From a checkpoint of a small transformer trained on Wikipedia: width 160.
Each number is 128 + 24 x the weight over its row's rms, rounded and kept within 0 to 255. Layers, rows and columns count from 0. Numbers have three digits each. The size before them is the row's rms in percent of the matrix's.

# gate: layer 4 MLP gate, 448x160, rms 0.0749, rows 33-57, columns 64-95
# up: layer 4 MLP up, 448x160, rms 0.0722, rows 33-56, columns 64-95
# down: layer 4 MLP down (transposed), 448x160, rms 0.0692, rows 33-56, columns 64-95
gate33 100:083139172137129122117126094140087179085135113147135104120110104107111148140112107105129091140134
up33 100:120119112117063130131124117119132146135119086117151120096100183126111087132148118146143117110136
down33 102:102106118140114104109123109076122109152120133154130125125146135082109088129173100110129128157072
gate34 105:125077134118158167144130107128148158119100143102150161211137113164128126137123116097165124131112
up34 102:144171128176159123144153095114111113091180160121120118124143102151151118103135121149124131136092
down34 105:145128144134127136185140112123132143124146148119132110119109119149180140118178119108136134131150
gate35 106:157087130107150110115101086099158128137143167069130103138146136090121113104129154127113115124113
up35 105:129108095177104152132129133143151134106084120122079139172121192094135162122122093114146148137102
down35 106:137121101087107151177150124138133139166157113147151145115103158120125132108140147092162114175072
gate36 089:129130131117154129174181151111146135151098187123180135153121147131127113124109125131116138114110
up36 093:109105110129151096142132146167089130101104117141113091100133131113118131126092114119121115146150
down36 092:165129139138139149082194133183158104118151174113160121093084145131108085119151148132091078124140
gate37 102:124098142125081148134133120109165122136176175169117162113123160084143122096075123144068154102127
up37 103:109149145143120153116156153130146135134127134085150130095172174114144112141120147141135117170126
down37 105:145106117161101144082094108102106133140161157109134116137163119101125151128109136146131129086137
gate38 092:117132141133117157138091182116118142102123133107093110165122124126133169173167152121119118127101
up38 095:106146129163148094157155142118113125136117097141130137162082132168141122138149129083139133146067
down38 095:119167184159125141146107136130117113136119113142095131141086100150158116139104136107091117182080
gate39 105:155158129144117155105120139082137156123104071074112110139146148133120105148159149142107119101123
up39 102:168104143122112115134151135144137159127082125134102142123128117104104160122185132136081135154131
down39 102:113133133101100155136121127160129129158128089107112137138125138093113117138172155128115143137118
gate40 108:127126134109089118150085150152183132118152096129110115136121120139076104082155099138136181147112
up40 104:136132111117107115157117117148171157113191128152129105143099162143099148084152102100120133146090
down40 095:099137139129139139083116118124126084120072134135136129163169154128140144091084119140108091064129
gate41 101:144172099119125152136129149123126113133140127177105110087147081128130132097120136152151121100125
up41 101:103102140124138098137120133125131116108148131096157148107144127087099138181131153123123157126165
down41 102:107098145125175131116116122123109154093074105126086097168109101153183125105088140130108105105121
gate42 101:144143169151171144106104181169119105091154160147143099134106157117130172148115081151160132114141
up42 102:161145144090174132108124126189111105177128140113168169130137140091118135127128111137135096113109
down42 094:089118108121099138133108069141127141105121118140123147139131113130122106125119152109113142109148
gate43 098:142133140126136104078136132126156135098169108119103124155110155158078095106106165145128131141127
up43 103:127102137172139123121134138136139093093126140137150084171128134179155127144109109117101109167107
down43 102:127137142129152137112093124148137142151132152131138087140104107176153117147128125119118131146126
gate44 096:121109131136159110116091099124124158091130151167184114191111106116137130119130169144141126146136
up44 098:124098123120130118124127148106101086153111162099122127120111148114148124122110091132127116099093
down44 096:115111120134172143150124159117129094151154061156100113107108112127130138141141122128138103159108
gate45 099:129122145110111119114127133141155128103130136101151109147141129152109160102180094193143141113130
up45 102:138236114132133156124152110136121148120091148111150108074131152111102163082179121138179121125150
down45 105:135115165145127113079145133104163159155152121135144149106112126139154124142107161139093117085132
gate46 099:135133117147120128133112076116120131096140113162162144184186157148116071162146140111093149111149
up46 098:113123100144133133136117148112111108144098115101107166109105170163113137083188123146110133120129
down46 100:084135135111131145146121099174142139117080161142195097137099116124126105119152142127087160099174
gate47 100:151170143117117146087177212100169150161126143143145113118111141127119127125082144126113108113139
up47 099:124161112157144141107119158105113123132118131147163130115105162138141106133134111121148134096101
down47 099:137119159150152155100122126131126130149120156150164113121107137113126130112152154123105097114136
gate48 102:141142187155109120114088095116142158136136148114173147108102115079108129119089118087119116182128
up48 098:156082103085125115121175132121131078132147161109095141136166118126131095133129118120127114138123
down48 095:097153164111126103092109120121117133136144151131112140109132142124146129116125149155173178081125
gate49 101:132163158121127118126111106130092112086124137083089099139144114162140121080126135138117124153112
up49 099:207142149176116127148078089154083082115158099137101155119145075121174096081147152118140136136123
down49 103:121142158116153165108157178146160169151115126149186135121130148073111073115137107155125081089166
gate50 097:112132138107095128112120124133155131115130167115122147113154142124125130117119131146161106116105
up50 101:076112139148096143115178129093157125133131120135131113161109113142114129105127094137137151117154
down50 099:137164133127125140131113147138108180159115134105139183105134156149087136088101124131137145125123
gate51 089:115133102101121104100076156077140155131160123104139168137129125157151132105138152106119161128110
up51 084:108149151123104137096120097142094095129107101130136101102133129140138152139143125075159162125141
down51 086:134151092116097109131156093104132146104140097173152131097110153151165152132159079127136098086155
gate52 103:137158127138159143095142110146092137147116174142143106110150115081144120115141138114146117132123
up52 097:104162160114103072129134117165131144113144138109138133105125140104135128138103168121119159145126
down52 097:133167184117101131098146108129152095123128105102149147158096133108136130135132082107131119127177
gate53 098:116106072155131104130108185093162126117148103128101122111153144145139138145128111054125129174109
up53 100:129116127096096140139154136104117155167099086136152121128102172145127176115158135119112138117141
down53 103:103099113162091152117100125111136097126180127104117131156153171097144159111131123143167112117106
gate54 093:127111138087097118119127113122079165155172117167135102105139143152126121123124121135120102093104
up54 089:090128171100118144126125098112106151108126108131125111130090111145086092117082120128113102136174
down54 093:106100126143115128154160109112118130174122137172159079128119132151092095132121098122112137127135
gate55 100:084090121145095123117125197113127146103147104148139143096142179156147126135105099156104132163133
up55 100:124179138162176124127139113143153116123172151131161123106115088163122132124130139176127152087165
down55 104:118136131118145109162144114141126123141145098132167148111102099202123119133124119155153100130110
gate56 126:151105131123109136080117148115124108085125128104126142118116117130093100143097165110118071101095
up56 120:130101135093115165110096120092145094129115162139141121132117097107110141152112167125112087075109
down56 105:142134125118125113108108140139126139154102109149144117176158139129148101139152114108120147122138
gate57 098:123140098119129095128128119148117153119143181132157097167125124142086128114144099141143157129140